config = dict(
    n_head=3,
    rope_base=10000.0,
    optimizer='soap_variant',
    lr_mult_o=1.19,
    warmup_steps=46,
    final_lr_fraction=0.0,
    steps=2530,
)
Each number is 200 + 40 x the weight over its row's rms, rounded and kept within 0 to 999. Layers, rows and columns count from 0. The size before them is the row's rms in percent of the matrix's.

# down: layer 11 MLP down (transposed), 1024x384, rms 0.105, rows 399-404, columns 0-191
# gate: layer 11 MLP gate, 1024x384, rms 0.104, rows 400-405, columns 0-191
# up: layer 11 MLP up, 1024x384, rms 0.108, rows 400-404, columns 0-191
down399,104,138,261,176,147,167,226,208,184,168,198,140,192,224,200,201,138,240,236,160,171,265,181,134,220,113,166,252,262,229,275,175,217,198,240,184,222,257,119,196,179,145,218,186,213,237,233,138,150,224,214,211,180,185,245,170,222,226,161,207,189,218,235,168,211,257,254,92,229,138,191,235,174,205,124,207,204,148,223,185,209,158,220,161,245,141,125,180,194,147,232,190,216,180,269,232,222,151,175,150,110,152,141,251,187,164,190,234,213,106,162,245,218,163,154,199,204,251,201,244,233,242,159,206,228,167,178,135,179,170,198,252,252,238,149,219,219,155,175,286,225,189,223,146,244,189,150,214,246,252,187,226,199,211,224,249,252,186,260,257,220,132,237,172,167,241,171,215,216,155,168,263,188,266,221,142,215,175,221,175,209,244,194,196,253,175,199,244,264,212,273,171,205
gate400,099,214,192,247,255,251,195,217,252,266,246,241,132,169,206,164,217,206,214,221,188,197,259,197,251,162,148,192,240,170,172,171,212,229,292,158,191,170,228,228,195,239,192,197,244,235,197,231,182,217,260,183,190,178,261,264,220,143,205,145,151,222,217,216,208,229,87,254,211,295,149,205,262,234,221,211,176,245,255,176,246,207,206,185,253,181,221,173,134,269,245,269,219,191,165,203,225,201,233,203,136,185,247,191,216,180,205,248,291,257,219,205,181,229,224,195,255,164,145,225,207,161,154,223,241,285,227,208,167,236,240,120,203,215,212,221,153,197,267,194,187,170,236,165,201,180,186,177,141,143,184,245,147,275,259,292,177,163,130,237,145,169,226,116,153,246,271,132,271,77,174,271,240,167,248,196,110,236,212,241,204,158,279,203,195,193,134,213,210,223,246,175,169
up400,102,247,174,152,241,207,148,277,212,223,241,146,142,193,216,167,236,147,211,202,240,97,99,154,273,164,218,171,256,233,191,166,203,266,249,240,207,146,244,220,213,152,197,159,222,172,230,199,213,203,226,204,167,174,149,218,218,214,183,154,195,199,167,256,158,237,138,271,256,214,88,218,225,238,221,216,198,217,139,184,244,186,227,283,252,134,243,208,184,151,246,238,145,144,163,251,239,126,144,228,217,168,218,220,180,180,160,266,251,254,164,248,218,202,241,250,174,210,209,227,224,177,231,205,236,208,188,273,132,193,229,153,141,208,245,234,169,203,158,178,139,177,155,224,134,237,156,165,182,212,155,165,269,187,228,233,194,187,120,122,103,190,138,258,213,242,265,141,199,209,157,179,204,195,200,185,160,223,210,232,207,189,244,252,185,217,202,198,162,199,154,160,163
down400,107,200,178,241,181,236,228,323,223,212,178,196,203,294,225,189,218,214,232,238,187,218,246,193,209,270,232,233,233,135,148,216,168,184,143,222,202,231,158,134,254,183,176,217,197,185,155,173,171,183,202,148,153,184,187,206,258,204,177,206,196,136,195,221,238,148,205,207,201,221,135,205,230,162,173,125,213,195,251,205,161,163,167,205,152,201,183,149,240,174,234,231,107,140,188,193,213,224,262,260,272,203,113,244,221,150,163,194,188,202,241,176,231,204,195,231,130,180,250,151,207,229,201,157,176,235,244,159,249,154,246,218,217,158,173,187,109,166,170,220,188,183,170,163,159,187,174,185,269,223,230,238,178,116,158,190,286,101,202,239,223,230,252,188,211,147,143,193,175,174,203,237,226,166,195,195,251,141,256,269,230,253,149,249,181,218,172,223,185,156,197,122,283
gate401,097,215,205,224,198,225,150,143,169,191,140,162,261,179,199,241,192,234,266,182,147,185,206,235,216,123,158,184,268,176,188,225,120,171,191,247,229,237,293,174,218,151,178,177,169,210,216,218,226,155,239,237,217,222,222,198,198,211,179,144,231,264,232,219,143,208,212,145,227,154,188,236,178,232,174,243,199,192,149,227,181,191,175,235,229,207,157,285,182,222,191,167,233,203,216,195,167,109,203,159,173,139,211,249,188,230,222,160,153,184,192,189,143,230,201,209,176,205,167,188,226,206,210,161,219,147,262,252,229,165,209,223,133,179,133,186,180,196,190,245,159,193,162,164,279,109,130,161,186,240,298,193,167,181,179,209,248,260,218,203,245,294,111,147,226,203,125,248,192,202,236,281,159,261,204,284,180,202,228,149,165,236,188,195,162,234,205,217,165,218,163,192,217
up401,095,174,222,196,182,146,223,92,266,205,197,179,161,206,266,212,189,205,243,242,274,160,268,190,209,219,219,198,142,199,174,251,224,203,225,174,187,182,188,164,175,259,310,165,163,184,166,203,121,197,200,106,189,195,202,199,254,254,245,238,215,232,251,151,229,163,174,183,205,228,191,246,276,206,216,220,144,232,204,185,221,173,223,222,266,182,188,146,249,211,181,180,245,194,206,220,266,184,290,177,241,254,242,200,215,148,195,186,177,210,219,217,198,166,224,284,127,219,215,246,264,279,181,243,270,243,201,257,133,229,273,205,145,225,213,137,214,154,201,306,207,245,180,174,177,233,269,183,184,172,125,241,207,228,183,168,276,152,229,257,205,133,216,218,129,274,257,168,256,211,175,187,193,171,222,187,224,216,225,204,221,179,223,179,223,196,211,202,206,199,238,127,117
down401,100,226,192,273,183,263,173,192,144,250,131,189,168,198,265,219,152,203,172,242,184,220,274,211,251,240,259,180,125,195,219,159,174,203,125,232,196,188,145,242,152,158,212,201,216,192,141,213,131,213,209,235,192,254,167,184,187,144,196,186,225,226,191,235,211,170,229,234,240,262,225,191,176,224,271,202,238,220,219,179,191,216,179,240,217,236,276,224,188,206,183,279,203,145,163,219,220,262,191,207,174,186,203,198,191,187,165,186,207,190,210,205,199,205,190,180,150,251,205,288,232,236,145,222,160,183,188,159,211,281,161,248,182,182,255,213,196,152,193,237,185,170,243,180,235,194,249,80,159,191,255,211,246,263,276,197,132,277,159,274,144,202,201,227,238,128,246,211,175,221,176,177,191,205,164,187,255,135,175,223,146,119,186,197,225,214,254,147,188,247,206,255,243
gate402,101,207,212,168,153,162,225,189,200,164,153,138,224,201,152,184,221,174,225,197,219,269,173,257,230,153,186,189,178,260,213,180,133,199,212,224,203,232,223,220,231,96,135,179,234,152,205,207,132,180,253,134,143,158,243,191,278,204,190,185,195,135,261,128,244,226,165,195,184,212,126,263,166,222,170,154,244,173,159,243,148,167,216,229,159,231,213,202,176,193,204,177,215,238,155,202,218,196,197,217,252,299,192,207,211,314,205,195,237,240,185,191,214,194,178,192,117,192,233,234,242,164,183,224,167,264,228,185,176,183,250,148,215,227,213,178,109,154,265,134,88,170,202,316,228,231,263,174,119,252,217,203,266,218,244,248,283,251,156,149,187,178,222,213,179,214,192,194,184,196,246,161,188,217,196,202,186,223,185,178,161,120,236,166,251,253,172,297,193,229,109,264,146
up402,104,207,216,224,194,188,168,185,210,178,249,157,214,172,200,256,189,185,238,112,252,174,141,121,108,166,253,208,194,208,173,252,211,170,278,164,182,206,161,253,207,166,212,200,159,168,195,180,167,172,172,169,267,201,217,138,249,163,168,211,161,200,173,161,170,157,204,254,145,265,209,99,200,200,198,240,251,208,169,193,142,239,275,242,215,258,240,220,255,186,171,275,200,164,226,199,219,245,182,167,223,255,252,275,216,272,135,262,158,235,199,164,251,274,167,228,137,231,187,218,240,254,271,239,198,206,159,194,254,161,249,251,226,250,202,198,181,189,274,199,224,199,172,218,159,135,180,192,181,196,172,176,219,201,270,244,240,241,206,200,238,75,216,220,191,235,147,234,182,280,264,190,196,246,199,233,182,247,209,229,243,165,189,206,114,241,113,250,216,158,111,166,187
down402,105,191,245,311,275,184,206,246,148,216,157,197,206,232,158,154,243,209,206,165,207,245,178,122,146,241,189,215,164,252,187,211,209,188,243,237,208,187,261,142,185,189,225,232,189,242,191,171,177,167,188,221,212,275,198,203,185,103,219,142,232,175,171,161,188,205,225,176,211,239,153,159,175,304,115,199,94,240,265,246,179,176,142,220,215,104,250,203,105,198,242,212,158,172,166,224,181,204,233,158,129,213,224,187,222,215,218,188,210,167,169,174,214,173,159,189,132,92,220,269,248,217,161,174,222,240,198,242,126,192,221,210,205,288,183,175,101,162,160,198,252,220,156,240,280,159,184,238,178,196,119,263,194,207,162,284,182,179,197,175,239,190,178,225,189,214,201,153,124,157,194,212,257,235,190,115,138,175,256,247,189,132,196,231,220,213,248,240,204,167,192,227,214
gate403,105,244,189,185,199,221,184,178,219,197,171,149,153,191,158,153,180,207,239,157,314,222,178,179,241,151,185,206,189,235,167,246,203,167,264,165,159,180,217,148,162,150,196,302,123,166,181,151,183,143,278,180,191,171,209,203,120,168,215,168,176,183,248,199,200,247,133,209,216,207,263,235,174,215,220,269,157,130,221,168,204,186,177,170,186,159,157,306,306,214,193,187,190,278,266,182,224,291,285,223,224,171,141,243,231,273,165,209,155,144,212,278,250,163,232,134,158,167,191,249,191,160,207,163,216,214,227,204,174,174,192,181,222,167,121,256,143,184,149,205,175,147,156,143,183,229,133,257,176,236,277,198,220,257,282,174,174,196,179,209,232,127,157,118,239,263,214,180,273,226,185,157,248,184,243,237,167,195,206,224,289,206,183,126,228,333,228,240,203,159,169,234,130
up403,106,182,232,213,185,183,242,268,228,151,159,173,183,225,200,201,230,140,162,135,200,175,213,227,178,178,186,212,202,229,147,160,217,197,177,236,176,186,170,181,105,190,213,219,194,215,159,198,204,203,307,221,217,220,216,149,173,206,120,175,232,138,220,220,177,238,224,174,219,158,225,186,227,176,192,255,169,215,257,195,176,174,217,217,206,109,157,250,239,174,160,222,192,194,167,204,196,262,317,223,168,190,235,223,245,166,142,165,167,201,233,227,264,242,218,187,175,212,198,206,137,144,183,190,199,222,170,177,193,165,155,169,220,284,158,147,240,234,265,270,211,132,210,102,146,268,190,203,181,241,253,270,212,278,271,203,185,243,180,163,174,274,256,152,274,200,212,204,242,288,205,259,195,168,219,141,167,124,207,203,187,235,117,154,233,238,223,245,193,214,170,272,131
down403,106,215,241,257,229,87,224,238,190,220,202,197,153,204,201,217,190,158,135,220,126,211,187,226,172,220,135,193,181,259,170,181,136,197,189,175,177,221,194,181,237,238,233,219,203,224,206,195,270,213,198,166,191,248,242,233,96,217,158,227,265,164,233,177,133,263,244,201,220,201,183,196,140,212,161,194,228,247,174,212,226,205,204,210,213,221,147,194,150,203,220,233,181,225,203,152,167,189,210,274,221,234,238,191,228,198,168,135,194,188,146,206,233,194,188,147,235,238,220,170,192,219,262,256,213,248,154,257,191,220,177,195,200,199,179,159,256,261,249,209,143,175,174,160,135,173,177,243,149,200,182,176,220,191,207,222,135,208,237,214,178,152,265,164,257,228,180,152,190,154,184,287,191,226,233,227,203,199,207,304,153,242,190,164,285,308,208,159,171,223,258,187,271
gate404,095,199,159,249,221,254,203,247,210,267,294,184,190,243,188,260,165,213,146,243,220,239,190,267,183,191,117,233,201,192,173,159,212,275,248,202,284,222,197,208,238,215,232,240,161,218,151,214,198,219,207,291,189,209,195,206,166,236,257,239,143,229,193,210,154,202,191,253,171,223,275,151,249,239,178,207,252,175,251,169,141,223,98,153,181,208,173,240,235,210,236,209,184,176,275,283,160,301,202,219,226,229,197,190,166,195,217,176,201,208,218,215,193,248,224,151,92,215,183,206,195,192,156,186,234,163,257,238,224,191,215,218,183,178,183,211,225,171,140,179,196,170,212,133,175,274,273,147,189,131,178,259,255,149,238,204,196,262,159,150,242,158,195,169,224,246,205,154,191,193,229,215,239,237,229,228,254,113,172,222,198,244,256,195,158,165,155,200,215,142,201,207,234
up404,095,205,135,184,181,204,150,153,182,164,223,186,216,265,219,206,225,228,194,164,225,197,158,158,173,175,181,164,140,253,199,243,196,210,140,228,193,212,178,248,218,209,169,183,217,189,231,217,167,152,153,132,217,208,132,165,195,242,240,191,172,188,281,144,213,247,191,262,245,170,278,256,163,244,245,137,222,209,202,186,186,165,216,207,202,152,262,210,162,194,263,191,127,131,279,277,191,109,163,222,194,246,144,139,215,245,246,92,214,215,207,163,170,252,181,246,197,163,157,124,169,234,207,208,292,183,149,210,222,151,249,225,183,203,209,217,200,222,235,197,163,194,152,190,162,194,166,284,208,224,184,188,174,168,169,242,239,204,268,176,138,146,206,202,154,198,191,296,146,116,175,182,170,208,229,252,131,153,160,290,164,186,241,203,220,134,168,228,288,213,177,145,184
down404,096,132,257,218,163,234,132,198,204,259,211,123,147,198,188,225,257,208,170,214,252,185,146,224,223,250,246,188,178,191,205,130,245,162,251,179,140,108,182,176,143,168,196,157,210,157,151,182,183,197,233,195,164,236,263,236,210,150,191,170,165,114,283,178,206,245,262,171,255,150,229,250,205,194,194,104,211,218,290,150,168,210,275,135,237,192,212,200,158,190,171,288,220,241,213,203,222,189,172,253,216,216,134,225,172,155,224,253,233,142,145,272,228,148,144,205,241,240,244,197,223,137,253,144,112,167,219,228,209,169,210,208,206,250,154,244,147,169,210,195,172,171,173,184,204,201,141,249,253,192,243,180,196,169,194,168,256,246,192,215,280,281,194,272,207,150,243,259,168,197,161,188,217,219,193,141,272,242,156,203,216,228,148,216,187,195,225,160,200,237,139,179,174
gate405,105,113,127,248,254,166,153,234,190,194,240,116,262,158,209,191,212,161,262,180,210,162,153,139,219,231,142,217,227,198,221,165,265,217,232,181,199,194,171,199,213,156,226,230,266,189,237,148,191,151,257,126,171,207,216,172,237,183,236,212,217,144,208,233,183,229,162,258,244,187,164,171,188,185,178,207,254,278,240,193,237,166,253,270,227,192,159,225,206,129,192,260,178,237,253,222,211,241,191,187,172,185,176,217,168,238,132,189,205,253,178,218,150,213,157,225,190,171,150,164,191,166,179,187,165,120,267,217,158,204,170,230,231,144,240,154,208,160,213,193,237,164,267,253,175,202,203,230,150,190,156,202,203,209,205,190,177,205,253,229,224,66,221,299,110,199,197,220,172,151,261,187,220,196,254,173,184,247,235,192,170,138,167,233,177,237,204,161,206,150,186,155,164